Part of a small language model's weights.
Architecture: RMSNorm before each block, no biases in attention or MLP.
Each number is 128 + 24 x the weight over its row's rms, rounded and kept within 0 to 255. Layers, rows and columns count from 0. Numbers have three digits each. The size before them is the row's rms in percent of the matrix's.

# layer 21 MLP gate, 384x192, rms 0.139, rows 70-118, columns 0-95
097:185119157150143097092108133177129138076146148106121138097133157154150135144077166153141140105138149133153133135164159109122118131128103092118115120160127132160123085147113158074078127128125171134132131169166138119128151122146118085164116133144110134139123113100125111150110139150156116134
093:145131133117128079136152112135131105174153135127132120139088097117152111117122121131090130122135135169108106089158149136136150124107115136189125134084113104088133144117101140106084158170139119164115092128126127140112135132135161108154131151104092132124146096102083155097140138178119124093
104:136094140104072093099126155128068139146124151127136130162121126092159140142051122087088143116106158175155107092120146123128122111108110099133108137132101137150154099173136110127131159135073106108139143150153137084148094118149112155105145090116157148107098128172122102126108136132100102143
103:112147120131122142141106089142102142142131116040116148113142162146173125092134118194135133126119116150126130137125124108143108141144125085187086136110169183094142127132132149148143127137096140128120102116152156098137141126135138126118137175153162111143123140116153116163141095093132111099
098:110109103171126123099091120112106131119151112157118133131118102122075142152139144115091114113129116122123149112100152115176131103133142139153124090128108100092113127140144142111144129114105118150140136129165139140085190114103117100116123111132184154099092105161175158142118130074080129140
099:104143091160130127123111118160172108090120098088150155102130114117150094133117144151153127073128140103142134114098181102156119145104118108165115159126156131111130148174107121103135133112141133144119098114135149137088123146159128138105079163141092107175131154166092159101085124103134171122
100:120122108150124157145149157123169126110103131081146146100136140129131145076114074110116097145105146137110142134132146127126115044095145176138134117136140078124146161143139105151132146162123168169114075134107130127150112159118104174112133143134151085145133122143184130092136130109137128115
104:097172131137122118113191085151107165120157104136134119097117165121112138115101098092166131139082085093131094080132110122147148174105117117120147117081135112127147153112133118138122137102083134143136126124098146128123073141129121130136098177090110167142144155128100134137117127084096117098
099:117128092117151140113127123119141102102122120123136112136129179157093150134106146139131151153103130156112136099124111123133104100122105099147152116087160122155124095150105101108115112072123142095140108117090094114122168126093148128107140124154101086119122161099106117142142115114124117127
100:109168083110109137145156131122108089136125139135103107149106117113119140137157122109094155106112162138117135153127147146104125131118109122078127130123138114106132189124073168143070135131165117114086089110125120121118134106135153147167154109133148152125098111157147123120144149119134140140
099:127132060113124139168105118087117108120140135131115133115101131137115123132109159133116124156137131162120141137093121149124146151147159142118115137129114129101143125135145155100086104135125123123089128068086122111103102108121154121158135148084159136130119124130136127121070093133137104163
100:107121081138099151131122077107155123123132190136093155077089116121144102117132114118126135111149107128150118105116192153120125143139130150145126146117094081137134092152107117123139135169139084131108090091153155101133100145118110122124124145192134126044110097112131160131124115155133114113
107:127146127157129143150121130162124094138149104136150121117119131131134157146089114118125096143118124133158140105143124190108113061112172131103164143138174142129164090146165185148125131116114113128141121082144166107133137177164116155102171141111121136125105093148120121146121132153133107082
106:130100121138134119133123118120140131132158085198140138126136130137161104163068130090106162101085089151117145134167094090133129094121114131084143136108139110128052136159144108118100096124119105121101099122129168113092107134169140096104158143138159161154103137144100164155134101091110131079
102:093114087139132110137116103130162131113120066120129117130075114126129084148100107091114105129137115141101099122117125088075138153101111111117100166120129144125113163132146146129095122132095153129097145113109144106152195091131137133158098094161159151130143109098132102115184160176107166178
097:133127109127123144105125119120114118142072124136140134192114136101150113143115109109157163143121106101134176109140086105063117116109166148133121158148084100131112148104158157115126119116100155121121124121117136164131132144113136147078117151110130137113124154187158165129154141120091159140
102:170093122141109112109138123132137090113141124117152133146089128178113139167139136110096119114123127084151104119131121146136120097161188159134124171101139137130156133084155114135088122117094132127089100117162121146137117100147120117138091112125193154108141067155108118153133129156128134148
097:107105107105140123123101127123179138139130086136092069168150101129146132099138129116129133150101131142120170115134146151121145110053124152122148113109162101166159088166127121108130077140122100099112084093166125140119149132148115123190127123134126136130144109119134064159155155118131149150
101:118113143142131109138145152157138185126122127113145139122103138164089140130092130146089058107115112138165150153120133161132145101132133167153108170149092126133144135157109141110109099130122115137160164144179105120160139176105116137145128119106144138094147146118157062137119166142117124109
093:133156120131107116149167100072162126113133186112153108096094122111134165125131124126126104150162099133121113135139116142111124135091132089120091133101138154136083135161144133179119110124139132150106105138141127141128147151127123135146153130112100176160122121149133123108138143131111078110
103:117123139094125132125141099106132174112136159086150156152124155128111145117167086117129130096081128087167121135121142123130125149134116175121118149127176102130130121117113160086120158177122112134173151147176125118116118098150172168064134109092120170126141156104137130127134109142137134125
099:152112129142086122084132107107122134138093152119140078103103109133159126152133123059154115129127108144100109136113119135123099089154127171118130143137104158134158110110165138119141135084130112081186117087118131136162142069094112165104138078154117133143111135157092142174097148115074098139
100:133090108139104106096133102148115146132136105089144097111110162091151141141147139123105127155100082156156132157133130146126122098148104121133139159146137137115149097123129087128142074118154150146114112147175122129131131151118141076191148151117197159138144092126086122109153140090059117141
098:143087118086149092126141069095111124114163134141139126137123101150158127145176129127135123126135173095116130144105108130128136132128160150105093161147159060153152131140139154140118116137123089116108144152091158127116093173144127093177134122118088105115150112089094140145102080131152122117
106:121102103110098168140149132097141135198126117135092153136141099119095133145124149115112092118155101151103132198081139133106140107118177133118133154155121086105131174145103140182105173090129136096085126135102157107129171133100119118166175155119144139108142115146112183163112174121128111119
100:111099107113159153126112084115142141151129137124122137133115111078121182134127129130127115088089159122130147133137162095107098146131134136135134152133105094105138099084119150106100145148160146108115096124163103114136129116127128137114147132115092140124127075137151157111143127122078134124
104:091119143153123149148163127165143093072110139154159135111144125089115103121108139103135105167146125101103105130136085109116112125143138146094125155137146151138108131128145138069119132125119151095132117152176157127115177097168134169126108125130130108128119120115149129146162100138131112125
107:085102124127088159147102142106124141148118126132134144104104122127175158154161147132147123130116129141122117104114117112127158099109117120096183094128117138098149101119187166129125145147139123156116125129139125148134145159121180144087129129132151134159134098129168105163140136163103130101
097:103137115119139119117142117139134124131099108131157163114171141155147144097110072109099137145142134119124087170103108109109109132094167097195120141145103138090110098116167107128100126137117121154110115135149119082145137211117105111120091167175157097157103099127145146145071145119124157156
103:112095137104150159114118126106080129124176088136127100191147166148119139123116120130168172134147102142127117113147116143114116117168123157125143092117144127169103139123143092108159139101138129131131140124133086080120147142157135112095127160092136099123080127111136149095139120104135125132
097:109108109153090119107128104172135109115154088114148075101095097121125129119118115114104082132123120111154109159100095102123083146161121134098128164099130181124148141136101164110142106121083103130127150100154111105112175162088107156085097157106146122166152105143132098083146082143123157141
095:109114182141144148145101152146137139079129099138157104119142139094102059085119137121089133136157135147141170119145159110153146123098126129111119091138134127106142082148143139139152153160132132147136154142123123121101098140093150140131166113155155129130161086144105129130118163115100122111
097:120165112145169164142132091117111113122115061119118142116102118087129154112104126132143139136102115075152095196152116110130157138140161141141114131154187131115105147156130122122090125112139144121102149101139126082155142144161141130137097108131104168123089115147131108140084138103164123165
099:145156161149153127116138132128125153138131126129108103107100104120151141116106083105159173155101116131180171119135113118111127116122087155142127172139112119130168141107109104096139129132094131167149152161174161157048132143146140133133121121150112134117139125134106127120129160120113118110
099:122142126098134086131116152187146139129137158128146190129152103149124107098105099133118143140152097123095109147196128107158166096106087161146088144149163104129150143139102130120138122145126118148125157133133090117108156099153146084106127098122113096130145133108104107120127125131092131108
101:091157145116098151174141142111153121131134129117108097112099096109118136119153187124072125151113082146128158163161118102111106129146135163122108152135121119128101107150075131141149133140149165182125133101103184148135163113102105130122152126106174120119151141148117057125129131166086109109
096:125149096114124150086154149133126081122158100125110122080131098154114118103101116074121123100098141113173170128169111127146142101106162131119132131139080127149124103116100101086127079123121138090147128110146160103118109153142112129100165141158107107147180148123119171205139120136180142113
096:130101148158131109121126104158133126114111135142134107159109133114141137123103115174108082107129147138116106158085121173157151141188161112158107151125127142112140148182114130166149088151153128136161121093136157142140151142127138122151188099090111150151119097174123139141177115141070084130
095:094159175121113124110111133139153120089186091118154140054139115164154111129141132151128115131136131130054156140121156129155137160161136119139164117097134125148102122128144115096142139113109146140107127089111122147129116113081169144162102145134109143175119156160097145115067151119157127143
101:121158138073153133139110102098128190152115146118133124117129117137109138116132127144134116101165140157098112123121093132142120070115141108121138100145126097172144143182157105161142132148117135121190117129108168155132137146138125097213113126101154108124173115119143143132134094147126095117
096:114115173107177120119108156140106114138182105090140122130130145141142159156142128158119114097098109144130107146136097123139109119119147062106095076132131137149128140147132163133141078120140145154078150120128103105133118153104122097136133160108135136105118129133118104154138159150105125099
103:133140123079099135098126143133106141121075174126141094111135128161099136117118122093130161117119108096128119128187102166110178113096146118145130148141111101142103166122135114155126154135144115129132078121158135091144138107100127138119142108116127140092178151134107107113094138089110111151
093:125145119112162133129103115146126113151121147162119099147095137126159132071152097135107131127132158120114131061096113141118146100132135092139152128100136151100143148095085157161109156133138147160108186150169134123133160168079135108154109120154107154082178121158112104175141112152105124171
100:130109139121147170106165093107116151148090102140150120130162111096110152140118138139116178125112142131084103104121121108161111128139119166123123168127145102108159087147068130131146124205099147086128121121147074156072084122133119133118072140147121103121109130180138129140153126129141128111
104:085129121126126154126098102100152110147124134158160081142171120069123114150130114134149132127156132123113116108112119169167093112171141143095153184133095168133106084126121121142130090118127129116101115121166149141166143150140129089114113080121108126115142131141189136163093127121109109120
102:140072113138139100113154144134131128110132140143111138147136111147174114130126144080183119112146072147179155125114134158159126118096115145158129080074118131129084111158140153124148079104095123153121110097117127110124133113123132114144139138095124141104204119135146120115118154129077132121
097:125139137146109116119120147163150138136164130087109127095126104135124131092086137087093130087185119126106156125130061151149129107124142127128132129154112115112108116118125159151105069188127098118137160158119115091143113141147113132113124127168104151143130126159115148118135148098148151118
104:096102108103145134095113122130109157098124124136162114124138124167127168149067103087112177143142146134118097141157152122134131159088107114101142188134117120112086126147153132109120119141156090096147117125117131124089157102119120178079125122095138097156144110138132117121127138124122101120
099:092113133130120134110159092143114120136078153125165136154105127103078107158095118169087058115107104183124122102163151192128127117171151159154112098108154121098131093139087130107101140104138130125118073144119170145092161135160146134140123142111136126161138161123115145148143093168114152146
# layer 21 MLP up, 384x192, rms 0.148, rows 70-117, columns 0-95
099:145105097101176174126140099117092133080110143078101098090115096152145126087108119120065093105134139145155137087156104134100144111123092102122116128129119102145152079137134138154121116123099132104092137084113122156157147157131109144142149117126105110123127160142128086138099124135110128130
096:139150136112130135140154102138131139086131129111140137156147137127109097153102118123118082135155157089127082109118096129113129128155123097141134147129155159096130160120113119100114126129143157160143111093160070116135098131082153106077095146176141111120125126131086174143155159140150132089
103:123100085053101128098155131067074150120186116112104081114128134133136112120083119126142123114146158084153097116122165127092121108126117150121132106148146125144093112116177132135109113081106128116120121149104151146138104113125138160097105126143160126111116154135098149110137121099130084101
101:152136124125155098106105119155185125143131099150094106111112147140146131126132084100137140151125134138111141142144117093088066141117090104140172145112065125112160118119099171141155082126133136111107121123120110158104150188098141157077111126145096139119128108134114130135105107117118112115
098:117073152115124082145219091131118120150087101141125108141137148104129118120124082148092128102092141125163133100138127107160159132093135158130153127132124156107127117138141185080133139155121136165142107089147147137133119120141142107119133101126171135116123119099151107129112095129149099162
101:121159138119138141129126106123101147135108137148110129120139139119159160133173129146111114113115107146108122120114127141083128131090152127199132138098122136160078124161098131107117166078149118139175151179096081087137127085126161106135147090142121145095106105116104131141126131126132121129
100:089115128108124137163136171135137162109121118176096140108091150107127108098150134129130120102139126083132106114156113155069125120112123165123107138120145164153130148124087097108113114110117091154140144158123118158152155158121113104150123140105160139153116099111136112160141150132113133136
104:083170166126134128126129121129113104135167114198131128153165112174088128078126121138167155088132129136135131142130135072125137104125142110143116126147152089123149138115115118136133143103114144094149130138140141163131103080142110147091130138122127090146138148100135186131161122095114151144
101:149093146126174116168111099121108149146152140125130119131158125117132117073096102156124138098097157131146131139156170076158120076114121101134127143104125114155130112116131167152127094137134146152109119140071120182185098117166146143099153104096081125095147113129120124182157103107134140100
099:131133092134137110104170147080109146195133104138138113124117138125129125122120141109069122149111107115121078143067146121143139128175152127108151087150140081137112109136128126149079135108153133155142138098090108070146087163118141138148129094134118123111120132141128159113113176125108108119
098:126127197133104149166120175155090106128113104165115105114094121119137140123133128134107138151106135115195130125132119128120147129133136117136144096141097098147081113165136114108107130114135081127109097120159138099120137097169096128096134166093154066162135172128149155169124133082097124136
102:116138166146110130160115182119147116121137100156112127148145140135128084145120113133147124151135125134109119170121106067143147163117149132097142102105109111154113141130125129112142148121151128142121118116106136111112129149130166082116140069092110112143153096137129171153107153153086150135
105:129136131167127127144139137123113129132112122123157117164102167121119141146152083120130103105127159149125105135159129162127174105109111141101125129130123092083163096161162110178144122130126136111123120100154136104102095140132140144149176162156165145135171099120138115127101094151128077135
107:122092125091102155101135154089122184113104133113113109110140141097142112152133127136145115093102147177126153176163081139139109112100134142105142121154118147093127159140078171129115150120091152117138146122140123106112142128129090157148129101138119141111164165127101127139114113153129101125
109:127126131123125122128154099103111149149160127071098140122145108094089093103138133148134171063139127105167137146172105165157124115134098146159134141126101127141109112116150143121116173111098124111113126143132084140125109083154142090073158148145129137094100107085094165151150126140172103092
097:128102157107146164085140085134142145084072097169135145161173104101129139145091111113151162087119156143109141138130066069117176147088169122186143127160132126126123149148120147132172117133118130134158134125100144158128128159134159151141131106088127108148118150185141135159119133137093167102
096:144096123185141114081134127148114155130160135096136118134136141152094135138169148103161137104167147148112134097114123106132123097117181142141132186073126121105133140142129115146136117111109101116068098134111154135095074128118131134135108163176116085133138128112157121134186098150127087118
098:162137124105125148146142127138119126153137138096145131110114168148146099138148087136113138148118110158140136157108139110161140128119120129103105110104101133127123146099149110169094170145166128138111147127060107112159131061111146151138100089081155113144142116103122137067133135154147129139
104:144072113139161123132111127133123109121129106143120136120195113127111157172129157143097111133149135144136102105114140151147105103132129144085125115132159139124144136111129132149128127112152110112140145131161140117114124120111108158131117096142113132086091115104099136128188139134138097135
093:117150122115148130143168135111154098151149160150166113081140122109133167131146114126121108138120105152113129160184113091088161104145162155107127131130102156122133178118174155110079152126112110146102114153128123131100106147139105118097138110136086157153105122103124095107141139149127129120
102:122088104176123138146152176140113140101124121150087125121124104063166156152134134133126126156111105144161152156149106117149122147170151163091122133139122121129124196127112093110115110091137120121061119132127124182146128125134154160123141161143117125078154168134111134158105092141142130114
104:160135143124151120100121137107130130114124122111146133185136157147154178154066132101136125157126113117126121090120115108116122116154137155135169147108091158122142138121131128110132107106152158140150124135137125112158112104090130160108095105141101132135121157156096130131164172096075120113
096:149128145083130089135131126144138101136132123169130116090123116131148142142173076122162110158110146119132142074128098167147071109146142152134116140139138084155103153102070089120173102130154129128095134171093114164138123145139106178099111150130146123154098105106114109100087133164092130114
094:091146078112100109134121114102134123147094095097125099097157150100113100125138127124119108123143133167107147109124126121161152169099141147137146129098106164127120126149110121112155121150112160101163109031165144114120120098139163110146095147117148083200131183105116118140144125124150124139
101:139149136121132120142153132150132160135117131115095148123077080110130159181161139130100148133105154137118079117136198150135148138084099118143140120150115138142196106105118123104151137160144127126132153139097141134137117140120135122054131116132114100097085161131131147133094170144150131147
103:110140140094152101123156157140113095155164158127138126132111168139123100119070118139110099060136159154142134186150143089096134122103123156124145096140138121084127105119135154108117087147133136163106122150129137095085138146157114137104154105147101140124164130082108096155096111135136111125
109:106081141074117112103128144132160151148135118062092114118123134147100149124153099131122091121165074135169155128103150154133121161128112123129148147081129131121133123104152118141127163137124135101156146106161111139128099108130136147114128107159118145187196155134145142130166116161112104121
097:148102125153125121155103123153131113122139110114107100146139145113147104083150130132142088107152102105129122144087124076160120125142049140104107088177128161130093129115131150158122134131126122138159165085147136162172147166107147119128113145134123146124121136126138111080130100136140117131
102:124101151112112144136116101140102159094160110149088126139150101164147152108117141169125131151075118149103102093096143086109126147150101120116153139131164111142165132102132125135140128156134158091123140195100113090159119120106126128090116147135091123135132187114108126116144131086110131121
098:110195158143134106133147152130112130103142144153135115149141120131112158104094103120162100114108095136139121096101140163116094109125112174156168107119115144149150156115144138133081141143105107153142088134091124117107115148131173100158105136118094153062147157143148059178126102118160152110
100:109106123108146118094146176147089111153108104158123114132174057123132131156174133091128161109138154109110133186116131130117146148117136107142150140160068099117149142111130096132170138144122153146185136130144123145125134088143123106125110126108143101128102143133140137142124111104113139108
095:119126077154122123126105107174119135141118148123129169094114094179162127164144142079151104148107170107149084155111133133114119140136177079117094165140117144098119191099133109132101141092109115122108149086111145110121181153161117144139073119104111109153120136106142128129122115131116103138
099:147104124098111112173143096128119139166100167117202151116061105133180128112151121113140105167130122165159128168130122100153108124115073137121129168176124116146174114125140128111129145148169089128102145131129106144113122139124147138155124123169116124138131143103168102124154111103159134148
097:128111118107134143142084116117109093129120113117142130157141166121130112083151155148092121087148165148137095133115109140165112131138119121112142118146119195147150136148107172136131133154078125107093113111130095134133126139129101157155137088135118132139121131133171108118146168128140145147
098:160130121085134136182166108138114165105109143121158166119112112128159119110117129110109110183142131079130120113117113065177124116132155141104125125119122098122151144117129150178130163162155110121101097131124091106176158098153098132139149177113116138122161083140131133124155095099092117168
101:122095136126150131132131157090130147111115172117137111130096115104180118133129161132135067183137098142149163141131147152118132140112133132096141076116126121120124123120099139164146165154135102163171125158139139124106111134109126119115110085130104101131149139131095105143125132117092115089
099:110148153149099155103113102144122097131174158103098111089097128125172160121098106100124112128114120159151140147132108093127082118161139156077157132135057117165119127131116095087114138120117165103159144110164128108139126140135117111118104119192088144159153134150163107159178124092127145128
093:145149110148081147141071125108179119128135189135131126139097108123128108136152145145128137092146108099122130099131141170108088152105085143094129090100133111113088146144130106137085107104114123167158095165149152155091096161143122129108161148096151121118142087087148098149146116097136111092
093:152105137155144117122174127159140144138172128137155153121126093106151165155127111119143143159132145124125141142106163115125147105149144092132153105086138113108158106118127158138164128133091129148126136082102143172115115112147120145102115162121145094122094108125141148104143148094093128139
093:149138129172103141156166141102109112149062128142148137109125137148115122143118148113113115131165097095137122107127091128132140118112130124117122120164182137106130111105155089097125152125121138127113138153110095102144126106127122128152094117139120089148127107130172113105172104110065092147
098:128136105114115158163108150137078088149153096101148162078147124127135097087142163167140138167142115082113145129128130103090149104155140119127120097119145156179137140116135127155123121151088129099088078127138164114115123101181090135142131147155137130129119136081096130145095093149145123128
103:105137120141092148155127172155128193116109118149112119111142172152155162147112114138155080128134124088119116124139129123116109092112152115139134113117126139126105140156143138110115096101120080133161151094080121120136146070159126132113101128111128152137108163145118170123111092143140109118
097:127098095131121139131098138142121136081117129142133112143073169102084130134142128088102134124130127137164161145116148104136115125143142100161097169132129123108136143098136158141088103136128122183107134157141135128140136148136148097105119145133139125148140098157107132147172107154090129183
094:139123110124125131117139134131087105137114086162151134084140122158171101097164129097138142150175153110138174115127101104088126138118142115089116126113131151152088124123130120124096101103102138141133113102073146148174154130165162120126112142127106184142140125121156114115113126139129112144
103:119156153172125155134139141137131138144133098121099164132160152146152138125110137152143100131143121142074160132120097091127121148090101092138145105171134134136123123099138145130133155101100137144156153103142099124142132153117135129132105121143119062156139147118137138134146142156133073083
101:143104090147127126157154112095084104115122100182112141165143081125120153120085100123130124142088167125102120129124095110084124150108139107177107092107115155092133180121120140093117152101115128138108159141151127100136153148141087124145138126150132125149106132095134092119130142135151090143
099:117113091105135128108116150126104096086108173121155158101171121126105125131123168167112155150099152105106152115126127106115124102088140133102168138091106123119083163121140097148140115162149126114149105160123087125105084129113119163102136155136096139110137077089151123116118125134118108128
104:188116126115091111139111160108144112130155125160133153168131142110150121146116170118142100111133135142115151090102116092132114137145132148096122119108130146118121115105189156116127121126086107136121147115138105161092111112086135144135139151099129135075113143130143104114122148115135137141
# layer 21 MLP down (transposed), 384x192, rms 0.152, rows 70-117, columns 0-95
101:077114154149131190105150136135136120130131133139118136136113145102104122198096137144112139145131109103089136136139137101135129113132144115131122127093141132123147170126144148163138130118149100138116127150123111086146131115118114110122136102100111067099098077094134130118156162124147103111
093:134126113144097106111112132148121064125135183157103079138151111125097088144162124132096093128141131128109174151142167152134147148129137127113106113121137129114059062170095128177158138162154117137153135130108151105137135130116134149123171091096124173166145115114125161194163100148147108141
105:111153092098081122099132110110093122075128143092150129091117101136141146081135140088118119195148151121160134131137135089123141135107147101116123140109126150144123104106139106143149131140093147154124111179134112176167115162075126127134164147168161168103079125088111113131116108089096164126
097:133178123139116124124110149132127084146068093112156137120122129104113134170131130176124112151141121110134134087146108148133115072166159142137137112129140123116098127122111175143108107130155122125097158139087103111152152095172134122105088152108154076142145139141088143103166133122130102099
098:150141141088137121130173148104120164156117114115106156073149128143155127102119083162122154145127126127114145143147115124123166137111135113116156110138142110103120115102156079098086121127126092076125119116084160097142091116117119117135168105112123151175126112133098082136124095145132118107
100:139120137142163139142131089122127114133114133140114114088103147139146111148133139188144135133156139164141128125157166107137129115113151134156105127125108109141142134146117137130093151106107143110139151117133081135133116137097169155102130084119127143129115169122081142141072109125134162143
099:096181114162113116133142150102160081119144161125150129136124101132086150112128150149154108173100154118106152112145111137143135105109136134138106124102104102105115096161144164100111111151114141146102105107123128126135111121122122155141179105143163107081159136138120128098130100123139096114
102:093114103186146105101165142135126131113140111075148183172124125124133102124166129113081160105137143146145117111130136125116174110146122160126091096089144130117122168134113119138129141113111107142114127129114106069143139164122111128172113136109088139127146140142132099123103124133129097138
100:138120101135105123118113165149164140123168130125133122120167141120128140090107083168130148108171114167113164104126122125132166062118131112152145111142105146084124187200112118118137171116100162169097137119120109146102110092127127141142174082120144142091107127130111149087128128090141129096
101:125146091115173128159124161141119172141187144135145056138157095122118092140098148165189136137117141089143150072139090098138160124164162147140126134104174134157126138145121165089122117138121124118100125168145183124133139130130122154139144102118142110132132152141088128108120112082176089160
100:136089151143115103151135108161117172146086144096109093083125108129090137122153130174120120084106138114122113134115137161141143110099137123160131112151132130110152154107139140153161136131117088117152153088148128106128140089106142142139144124105125114074090127154121118141157156139104102116
102:144114131131125108106092109146150105125147092104124122160141149154135159106102175121141113085150179089129147114139106162099101133133119136081095159159140146129119139121134171161111119162085121110112097159138127143162170152136153112130169097127139172130143179146144164115151111135157113166
103:109145164148136123124131072144187117186104113111110142152108157121094108165108123127112127116125115111141097159102121146105152125131130153119141110148156091138128141133159138146161164094106140165167124133142115070139159161126127121139160112106159132132137130134148101121128157155134099094
110:114133136110111127137101112108137180103136098179109142096160109144150088135118105147115139107173097154114136128160136086138182131126165090104121144132126078121113152169106144140128151125088145129137113124133077149108138121137144087103107110136095157140134129125149118136128074113163151159
108:116135145122146146120154107154131149146135139126127144136107140128107099121127180140147164118142091114163068141123072150094145122113120145142140150145126133164155146118109141085131148073138098115179122161126114092153118148134161087090096152143103125115096134144145122118117139063127112111
094:133096134150118117123118081148149118182085117115064127157129130156111118155115089181106151150126145123145147119124112139123104154140140176148080118131094115147138120150155154125110105130153158132147127151133100124075141129105093157117097128116183186125098123117106139167120108147156122177
100:123105142154101166128124135136141127118122117114170144115098146115133117124083144138154142094147116089173144068127147092102138150129144170095117109116126164182132102087131125120089131118123146149099133122109164138121172097141135100098105116115147102093095110132114087108140160103163139122
095:142117180136130156107115113167134129134107124179148158172125146123125130132087111117145118123123147140125135096123141102168080083136095129144137149161137109152099124150106100102156145190130136094119138144089124076151115098101126103068129123134153125134172132153144141101136152098120121102
104:090076142128094132111148095140103108134161140149148094145120134126143115093133136112133157124143140126150129156130092096133130150155125146094109157126144141078091120166079112120129108141149130110128157132134152078156150133101092129098176083109168113158105103117132110150144152110143110145
100:059120103119125166127140153143119099116121140147133112153113116105161141131149149127118119150123127158113095137112145133128134131172141111141129106136109084132162145165130132117146154143117082145103093114167140248108098161120122124156096148135077139123165101093156120121117112154105128126
104:113130109153114090154132120187114125092131119089107154141138167129133141082132103104122129098145180087139137152082088132136133125124138156151109162151089133160114108093158125121133143112146147141109142120151130189145129087149112134116149111129119117137104145148127118123124100133113139102
102:095093086123123099147124119163121099104159123103129131117143104116140144135103123156143149144170155085125161145150109118128123110171117142131153082146167104128126104114164143125126090114148121109141130104117135093119102137126131129125138149120090145108071122105128132104129109119096168136
101:124131121193151099145153126086128129141121117142080173098138119090115129118137105141104128159121099147141123119121173078132123154133139148121143141078124096183127126134069153113131131078081136136124140149100101138107102112140141139102118149132144122090152171138115096138118144125126148099
094:152110196118078089081123127108135149099107185134135128106107137109134146128088100122131188131124130110136103154142092105113130093131114104098117127092149114144122189117115131113151130102116174150201130140098111155138108126101128151104122189158143133108151139106119127122127144094177119110
105:160114138146141170139074148146131119175118171155125061151131132141104155128106150129183119136108134115147189159127152158113106118101159149124132100123144160166108103119117119168144120148100131160114122140142115172084129097110089162121157117127127137124109115082097122169137130125119184103
103:151115115103126124121133173150099123129114117098104138145107131073131120098129138105144187072141110140132108136132094127121107084130140092156160110148126114129111104123125100180141165150133146120153103091138139151109093162125149075134136093135125090138120120111108156151136145108133133164
110:117139140134124137123126152156101116150170136130142167131148129152145146114147126139131139142148114122119116109117101162144137138098104187125126115164129112110137121102148114172136144124137075147149141146126131212131128139141157119155137157073137115138112120123173099138151126124119110139
101:143107121187135134154151146119116131098151157175132151117142110152143116159118120074115171133087099155112169131131164106112127089123201165156136151094114146139132098115097108106121129103107108090123115112131131120110132152143127147128149175137123108126093121103097171135099164078134113133
101:097139133108111094157083111138137175162116126106134170167113064148120106177129131128117181134132121144121114160133079087123137113152095149121135114107142104099133160137125136128159134129102130144093111098136126106156156137118146127131141081116168162107132099107161125146141101152172128148
101:149126118134120109067168141139109114140148143104140162158125123151131133121157093142136134086153134157095139094129139132133123116129128117072155191086134150154097116066126175181100095144139131176149128146146138112129155106123176126129131102134103156104123135155085131149123101120118150122
098:137093098114096133132090159152104105111107117113143141133167163135163158099143146164105175119134147158120120161143118185145140115135147116102135145088078144106113145131124075085121050114113129118110157150132124130164115099086126104147114106120185134119123132143125137121159119156086148127
096:153125120157117112125090111102088143126150143119121118080143122110129150177137100151124150133129108123156124130136147157121137086109122115143143102155156113088119160142140099081121132154129106142113108153161168109161137090134083140135108117154117133127144126119125144146118134167137143139
102:107146125139151109192128105180124139110122145115164097127134118122114144097177117111129097120132089123115154129128131134129169139097097123106108132156126102115112117121130183116113197113124103150112146089104142142203095174118149166107156138118149175149106142183171129097174108134130130120
100:145152126074173145080137123153085155123141131105128136070146116152117119075135118128120119154149060118101138130118111135120150109150136091166103123176127123119115118104146155157116128160101133135131118159124110137140151160134121107109127135187144149131163140135141085083088148091164136131
101:152107096121106125126153122108174140096132098141142136111140145117099098176125141130114089078120110139147132110123133129104071105094107122129101153090123118132113133113150166121087152147162106119139172168108077076117112127123143114120141135126169146103118061154147142111152092151137132109
107:135120136172121128148144147102106151145151130119145118144138109155138144153111132163090111141120086130089087104098136157118118146113100126094140100133104095151111192136137112154133153164179136125149118119135154146145112112123121112147152149125136112179080099106124081144109137151111105118
095:146124160091130158146116094091102103097119082091095139126096100136141107164130123141133113159133124113111081100142146140160132106115156127133132135117136169103127139159086082112152117131096108097106135133190105213096133099154129135115104137125099084177136151170081137091109141087173120153
098:112139161153140133140080135132122155100100115140129150131170126147117121116131158108112148099112148144159148177152158094127135070128140138096126113155155127140136153129120163163115170122118131119136108129119109121129157141140134122130120153116131087093103142156140078140099126115156123152
093:117178148112134122139128161123070180120118126123147115127138087144129116123145165139141160131126119113113106115107162164138077124161126093147141110131080085118153118125114123140128144139103145077127093133133113146135136151140102125123123168103138152134111129106145163110105133145153135106
096:156131142132142168114118110150138146104173125126165128096145142138140162111117140125172136125141118113149181126112079096139130096135114165092159116107116123136098148115129109155163061170129111124104172073129141124131148139161128120129140143135103136079098120135113127131149146142119143092
096:155137112136103163121172146107074080143188122132079176172093115115123077111102098142156148143132165125110127155104117163147094137091162169135113070160134141137150124161107124146119115093132135106122136125099112096138148134124122132149080127107146144128133139116138136075122115136124117089
103:136131097161168127132116153140120147066149136135110112097162129091108108124100136099073120143098131118151131074125089201090155123125133116134110152155152092140111143123089118153139154131088113126170117127131102145074112143129103143143129137120145157167127159151115135126087077107163144116
099:151146114135138136159098106106101172116135110098053126128117131118151121124148128145148163095143123112115109100117122183149118122146138113143151159142145149147166117105133141134098107144121111146091127165124140176114123132145098118150131159116107110159115118107177121122120137133112152146
096:099106098158118129105146094134121092128116150133127153136129134101074134119140113087122142123143124133117161145128093135137142136116101136110172169118085128121093117098160154151100099133113118157150097114072144104139131130090083119155131157094119134124147110095106159138150133146085072167
105:113109137165121134128119146144104143126128116096169102136168130123137135144177105129111106128122093167087094129116126174093172090161128119111108193141159140135098124122123151164140150116131145127123179113143122115156154145152147155143139133150129096157151134177126087149112131101156090097
100:156105146113157135114140113134160157152121103140183111117141125123110121061155103130134136135138160115129144118139130159123107099172127161143130137170113129115096105133115104162162084120140176126120097103138142131119114129156086124087147141149138120129148100130095132089168141163174118088
093:132145105118103120115119164163107111135147134088149129107132125113134172121111104112110128139157125147093099130138111151078146155153145158097154151096127157098144136150109160103123092114125144157102130121096158115180129127091117115086084152130128142151109102127148158069125130099092143131
104:136158149116157132120164166087111156142131161123107135155136126108124120103145171157098163173098106119112124129127117146141170085155093127165145129072079134152159168139112081125135095107087139138120136091142142140099095133104134128130132124153110125121107168088138144115138128165144155119